config.toml
hidden_size = 512
num_key_value_heads = 8
head_dim = 64
intermediate_size = 1344
hidden_act = "swiglu"
norm = "rmsnorm"
norm_place = "pre"
init_std_down = 0.0427
init_mimetic = 0.7
learning_rate = 0.00804
warmup_steps = 385
decay_shape = "linear"
batch_tokens = 131072
doc_mask = true
max_steps = 5975
Each number is 200 + 30 x the weight over its row's rms, rounded and kept within 0 to 999. Layers, rows and columns count from 0. The size before them is the row's rms in percent of the matrix's.

# gate: layer 2 MLP gate, 1344x512, rms 0.0426, rows 881-889, columns 384-511
# up: layer 2 MLP up, 1344x512, rms 0.0427, rows 881-888, columns 384-511
# down: layer 2 MLP down (transposed), 1344x512, rms 0.0427, rows 881-888, columns 384-511
gate881,100,203,186,157,218,175,225,181,207,172,220,143,189,168,209,237,203,191,225,199,246,199,217,201,194,196,200,182,242,245,217,178,239,188,150,156,218,179,190,236,201,204,174,217,214,221,179,198,235,174,209,193,212,255,236,214,169,224,230,187,148,230,195,172,151,172,219,197,220,234,146,201,178,213,171,159,210,233,237,146,190,216,215,224,227,183,260,247,247,188,195,187,161,186,226,247,204,225,158,209,201,230,161,218,223,199,158,224,240,179,186,153,200,205,214,209,220,175,185,272,135,226,212,180,211,248,174,196,244
up881,098,203,171,169,162,154,144,173,199,221,198,222,181,200,203,167,217,221,245,186,211,207,235,249,207,194,186,198,216,209,189,159,176,222,199,201,200,261,182,204,186,195,228,222,230,171,172,181,161,196,153,201,197,176,197,153,197,147,223,229,219,224,210,187,257,219,226,176,194,183,184,192,182,224,291,198,252,202,184,270,197,236,206,175,184,241,184,147,216,241,216,197,186,176,163,171,225,255,213,204,181,246,212,268,199,187,241,240,257,183,180,205,253,179,179,201,193,227,238,182,177,179,203,254,278,161,209,235,183
down881,096,219,187,141,212,191,210,178,213,227,222,178,196,204,211,163,207,225,189,200,223,193,204,204,193,197,168,213,226,232,212,213,220,202,155,197,181,227,184,251,197,158,210,246,235,188,193,202,202,212,152,185,181,191,236,238,214,196,266,236,224,230,225,228,200,263,253,218,199,180,233,167,217,260,201,160,230,218,164,188,178,222,265,233,217,211,194,216,261,166,184,220,147,161,239,179,210,212,207,208,196,242,187,208,144,207,206,215,257,147,182,190,194,179,172,258,193,179,229,243,187,204,201,202,257,192,177,197,199
gate882,102,218,182,186,223,207,162,223,192,236,173,218,181,178,177,176,271,184,221,168,222,217,230,190,205,197,229,233,202,240,179,200,209,177,144,206,194,199,190,159,217,239,205,211,209,232,150,190,208,208,232,180,186,199,200,184,194,234,221,204,248,283,213,231,159,165,211,229,215,228,210,227,202,229,208,177,227,187,262,156,232,232,213,192,194,202,190,137,193,160,122,164,182,195,203,199,162,174,230,193,175,213,178,232,186,164,242,207,184,174,157,175,261,153,206,227,177,156,239,209,223,187,288,210,154,205,267,196,225
up882,100,254,172,178,207,220,175,233,192,186,219,221,179,182,233,257,233,217,208,185,151,221,216,197,189,232,223,256,178,192,217,166,187,182,182,219,233,203,190,150,209,231,228,206,268,232,202,177,169,293,248,196,199,208,213,162,201,225,217,230,195,231,206,173,208,189,189,204,190,193,250,186,259,220,190,164,233,178,177,190,160,217,247,196,177,207,167,189,234,190,178,204,233,175,190,273,227,170,171,169,193,196,179,246,165,149,230,209,202,200,192,176,235,137,205,186,195,212,213,160,191,205,231,233,170,194,238,183,233
down882,100,227,186,218,205,196,213,174,181,124,246,176,179,214,207,170,169,150,182,204,209,239,215,205,155,181,191,218,199,174,215,215,221,198,265,191,233,189,195,197,204,205,210,278,205,221,181,235,224,138,212,179,180,216,186,194,229,181,233,205,186,154,215,206,210,225,228,188,209,171,183,160,242,173,234,223,206,216,226,221,185,188,161,160,198,177,222,186,256,210,204,231,201,243,179,211,212,212,162,162,190,184,232,263,207,125,230,179,189,241,222,205,184,247,264,194,240,230,196,217,193,202,160,198,206,216,198,179,219
gate883,116,172,228,224,143,144,203,148,214,223,231,213,180,177,186,182,214,166,203,135,147,175,187,194,208,158,195,201,214,184,212,217,180,198,210,217,261,204,176,215,146,188,205,224,218,153,205,258,229,166,240,186,196,187,193,210,160,166,170,159,176,140,239,158,216,224,220,188,195,153,195,144,238,141,256,200,208,235,190,193,181,157,164,208,202,180,240,221,180,246,184,209,137,181,162,225,193,233,177,230,199,191,156,246,259,192,208,185,234,180,187,221,214,183,244,197,216,191,210,211,212,254,235,168,268,180,193,194,165
up883,112,242,203,223,176,229,254,201,220,199,163,175,182,173,178,194,185,163,229,211,194,170,143,214,212,220,156,137,234,193,219,197,211,229,200,151,232,180,227,164,212,236,212,193,189,249,139,190,203,211,275,202,161,250,166,179,224,237,208,218,188,250,245,204,179,193,188,167,231,208,241,143,190,175,219,188,224,218,233,151,249,139,201,181,201,171,206,176,205,180,197,225,203,231,189,230,179,168,211,197,209,207,159,138,206,223,198,174,216,207,218,157,199,210,204,243,223,207,235,199,216,194,218,160,201,206,220,181,199
down883,108,208,186,219,225,233,152,212,192,194,147,173,198,194,243,232,251,163,218,219,259,187,182,202,191,242,178,215,233,203,205,185,180,259,200,222,201,227,233,181,220,209,178,259,162,167,167,199,141,189,207,206,219,213,156,212,215,186,236,223,234,215,220,223,212,204,190,214,214,239,223,224,215,203,168,218,263,200,177,182,227,196,265,247,219,193,209,207,208,216,250,200,165,240,239,207,227,177,158,198,154,220,185,142,226,235,216,225,130,151,195,219,175,243,234,197,184,237,203,187,225,248,195,185,174,157,219,142,181
gate884,104,162,238,231,146,184,207,252,211,236,184,185,171,141,191,241,183,192,190,154,140,196,241,237,196,235,204,226,212,216,225,192,213,200,258,237,193,159,202,234,198,176,222,191,207,164,211,234,226,164,200,189,194,195,192,248,215,179,168,156,187,163,213,188,261,232,216,187,165,176,186,192,199,141,235,237,122,215,166,196,233,174,149,206,174,159,224,204,200,224,184,175,188,181,214,247,183,239,272,166,160,196,221,197,198,163,266,260,229,195,200,232,238,199,226,212,214,237,198,210,190,221,233,153,204,199,182,187,194
up884,104,187,210,210,197,224,223,196,214,161,181,235,181,162,220,266,259,181,226,202,208,204,180,172,170,212,228,191,216,252,185,271,158,232,201,207,225,197,179,204,211,206,229,252,204,157,226,209,216,183,212,212,198,189,165,225,229,186,103,199,270,193,221,128,205,175,165,206,203,163,221,203,225,225,193,179,172,219,161,214,153,143,211,225,217,199,184,221,205,203,184,191,176,198,207,198,190,166,213,189,237,160,137,160,230,236,205,198,197,176,189,186,252,136,213,170,221,198,230,245,197,186,182,204,182,159,166,207,187
down884,102,192,180,259,239,238,208,184,199,182,220,191,198,211,217,182,202,164,195,172,161,186,221,218,239,208,216,170,222,245,146,189,191,218,262,196,236,227,223,233,169,208,218,258,213,203,166,206,146,185,179,211,245,173,198,216,193,178,176,263,196,189,183,180,181,184,238,187,237,148,173,251,176,198,209,157,237,194,239,230,187,145,192,183,207,210,201,206,176,214,223,252,159,143,132,199,178,160,222,259,197,227,222,192,204,181,249,122,194,205,238,164,204,242,160,173,213,204,229,154,225,236,199,238,179,180,197,219,169
gate885,101,160,203,238,153,182,190,175,169,136,241,271,190,206,203,204,215,216,181,134,222,213,199,273,246,209,180,179,202,221,157,224,270,231,225,196,171,178,222,182,186,182,220,234,186,201,115,203,219,231,158,239,183,212,225,237,261,173,187,177,188,178,202,144,155,199,196,200,246,203,233,232,177,118,202,225,224,187,167,196,187,215,195,184,153,151,237,162,210,233,276,196,144,205,162,249,184,178,225,221,215,178,192,213,212,212,215,195,203,163,199,157,167,245,177,248,283,192,274,226,227,226,209,184,166,197,195,195,195
up885,101,232,201,194,223,191,208,168,195,213,246,193,196,203,219,156,227,211,187,207,219,143,210,249,257,143,208,166,223,227,173,217,265,170,223,230,188,131,229,180,229,190,220,216,213,202,195,187,175,201,216,219,192,213,238,247,177,163,213,175,171,200,180,199,148,209,221,176,255,190,274,238,166,163,179,207,178,131,181,171,172,188,138,253,217,219,185,230,215,258,219,136,183,212,207,226,212,229,208,220,170,171,214,194,212,212,207,190,167,145,223,175,202,197,253,207,222,198,178,192,150,211,202,213,183,237,243,204,200
down885,101,158,143,217,232,168,303,160,192,180,250,185,139,217,255,140,166,197,193,176,234,150,206,223,229,184,180,208,165,193,159,251,193,224,142,225,212,207,208,226,242,179,196,137,241,229,226,192,170,227,215,210,237,186,172,240,169,184,241,180,227,253,164,182,206,182,256,214,213,216,184,203,164,135,217,158,180,160,232,198,202,192,172,180,194,187,183,257,225,195,190,211,239,216,223,152,177,203,179,254,180,229,177,189,234,174,204,172,177,193,202,172,237,237,195,171,173,224,212,180,145,216,215,197,216,207,209,255,191
gate886,098,162,214,238,231,208,214,174,175,209,191,148,115,230,210,246,157,188,218,200,211,139,180,179,142,204,211,170,173,158,207,172,263,192,235,217,198,198,201,218,161,216,184,284,184,184,257,214,154,184,194,191,187,227,244,199,172,157,203,182,155,203,192,199,195,226,180,160,247,173,225,217,174,237,185,186,127,246,217,173,181,174,203,295,188,210,162,176,219,211,157,188,113,255,148,220,172,224,167,208,180,198,186,160,172,174,225,225,158,254,201,252,191,177,202,201,233,248,158,192,256,175,177,159,214,239,252,224,175
up886,092,131,276,261,252,231,174,248,188,208,229,177,190,203,236,227,201,208,209,172,138,203,185,171,209,208,263,201,156,184,222,214,203,220,236,172,230,150,215,230,170,209,174,226,217,176,204,203,175,230,187,228,186,198,233,192,193,210,194,219,223,203,188,194,177,197,204,173,178,206,225,206,247,241,165,205,239,238,206,198,218,193,210,212,161,209,172,148,276,218,141,233,163,244,157,226,222,245,175,203,132,225,188,214,185,144,211,210,128,211,186,265,200,168,220,184,257,227,153,207,152,186,178,208,201,209,230,187,177
down886,090,182,235,261,190,210,174,175,225,226,237,212,197,246,218,189,189,199,185,179,229,231,174,203,212,198,172,257,239,205,193,215,193,174,197,170,207,176,187,159,204,189,171,244,189,203,175,186,186,240,179,207,187,169,195,221,172,239,250,202,185,188,226,204,168,197,203,178,175,239,209,208,259,200,156,189,139,191,223,179,238,190,224,196,192,180,162,155,213,218,200,213,344,178,217,184,183,177,173,230,143,183,237,202,201,145,215,196,204,205,207,201,190,197,239,188,299,224,171,162,117,124,206,192,189,155,179,140,233
gate887,094,207,207,198,203,185,188,158,207,252,216,196,199,205,205,195,245,257,191,240,181,157,252,191,254,222,123,211,220,241,195,250,195,255,212,215,181,207,205,225,212,239,198,232,193,161,218,194,133,142,172,191,239,187,193,190,145,210,248,172,218,229,150,248,186,246,231,166,166,167,178,182,191,152,174,228,172,172,164,189,183,217,198,205,186,185,217,210,178,194,145,207,209,215,223,195,146,197,245,236,190,151,207,203,230,229,199,220,189,180,181,215,158,227,222,187,242,204,247,232,248,165,255,198,168,136,222,203,215
up887,094,237,233,212,176,218,202,183,250,229,196,196,238,205,208,162,215,167,193,187,180,200,247,155,230,198,175,179,225,194,182,203,223,191,155,240,204,153,126,181,218,209,149,206,180,123,270,214,199,209,206,236,233,163,189,197,187,218,257,188,219,207,158,192,81,205,185,216,167,240,156,146,231,217,221,177,118,234,213,200,193,206,223,216,197,197,236,163,160,181,218,220,229,245,199,214,212,240,188,212,173,214,228,196,212,186,190,235,212,153,153,207,166,211,204,248,205,171,269,184,212,215,189,232,198,209,173,223,225
down887,095,242,147,200,194,213,218,222,160,227,194,137,200,224,275,191,259,192,220,230,202,224,200,263,201,203,197,191,200,211,215,257,139,217,218,235,160,207,210,142,218,201,211,223,172,229,234,182,162,170,195,194,204,272,207,159,215,176,198,230,216,157,223,197,111,245,228,235,220,162,187,215,201,178,250,240,214,160,196,203,172,206,159,230,267,159,146,218,200,195,241,190,209,174,199,197,239,165,230,227,203,222,192,206,189,215,234,249,247,197,185,179,206,144,188,188,209,166,233,222,199,143,191,171,183,239,214,171,207
gate888,098,221,194,250,160,243,227,230,226,235,216,207,179,201,187,202,128,180,191,226,216,184,268,163,240,228,186,203,236,222,188,167,201,119,190,174,258,141,194,191,212,205,195,194,210,170,233,243,218,148,187,180,250,186,235,212,198,180,209,215,196,150,218,238,203,184,175,195,211,218,196,219,235,188,181,156,132,214,163,200,217,140,158,180,186,199,202,200,208,188,203,209,161,170,194,216,176,180,153,230,186,201,208,128,258,105,188,208,167,181,168,161,195,192,214,181,217,224,171,177,179,259,175,148,155,194,168,271,159
up888,101,204,195,165,230,173,161,183,118,161,194,210,177,177,186,190,164,185,227,167,221,164,169,146,251,225,232,171,243,219,250,210,266,141,147,135,197,192,200,233,185,206,180,238,166,177,173,229,195,198,263,191,217,191,230,223,188,185,216,217,200,157,211,243,203,136,161,183,196,204,215,156,222,182,171,211,192,221,191,235,159,189,189,204,171,174,200,224,119,223,194,203,156,158,142,175,167,195,173,252,214,229,229,228,150,211,209,176,201,176,246,149,177,231,248,223,219,189,218,199,243,242,227,221,216,231,217,196,182
down888,099,197,139,243,230,197,186,235,183,223,172,237,174,192,187,203,140,242,164,224,254,198,178,194,184,229,165,144,225,210,255,172,211,168,220,179,207,166,165,187,201,145,205,177,173,132,255,221,182,206,175,262,217,170,216,213,185,125,192,233,286,222,199,168,208,171,151,172,159,234,203,220,236,171,181,210,180,225,186,214,167,195,182,184,143,197,172,184,177,149,155,210,223,127,217,254,177,214,230,262,232,198,195,191,214,159,149,182,170,146,234,143,181,225,214,202,210,241,174,215,216,213,226,223,200,220,194,205,159
gate889,098,158,212,195,215,212,272,217,164,153,205,200,202,233,229,204,224,205,215,198,248,221,172,165,170,235,213,194,266,196,165,153,187,241,140,196,141,253,194,178,223,174,210,200,232,221,186,205,200,201,214,203,202,237,259,148,185,234,201,233,187,175,216,176,190,204,233,191,191,224,267,165,175,182,166,190,180,194,181,217,205,216,255,219,237,176,234,214,178,172,201,209,181,193,210,208,276,205,194,194,197,218,218,198,172,185,207,217,250,157,240,212,256,171,243,236,212,230,238,206,189,192,210,217,266,195,153,196,204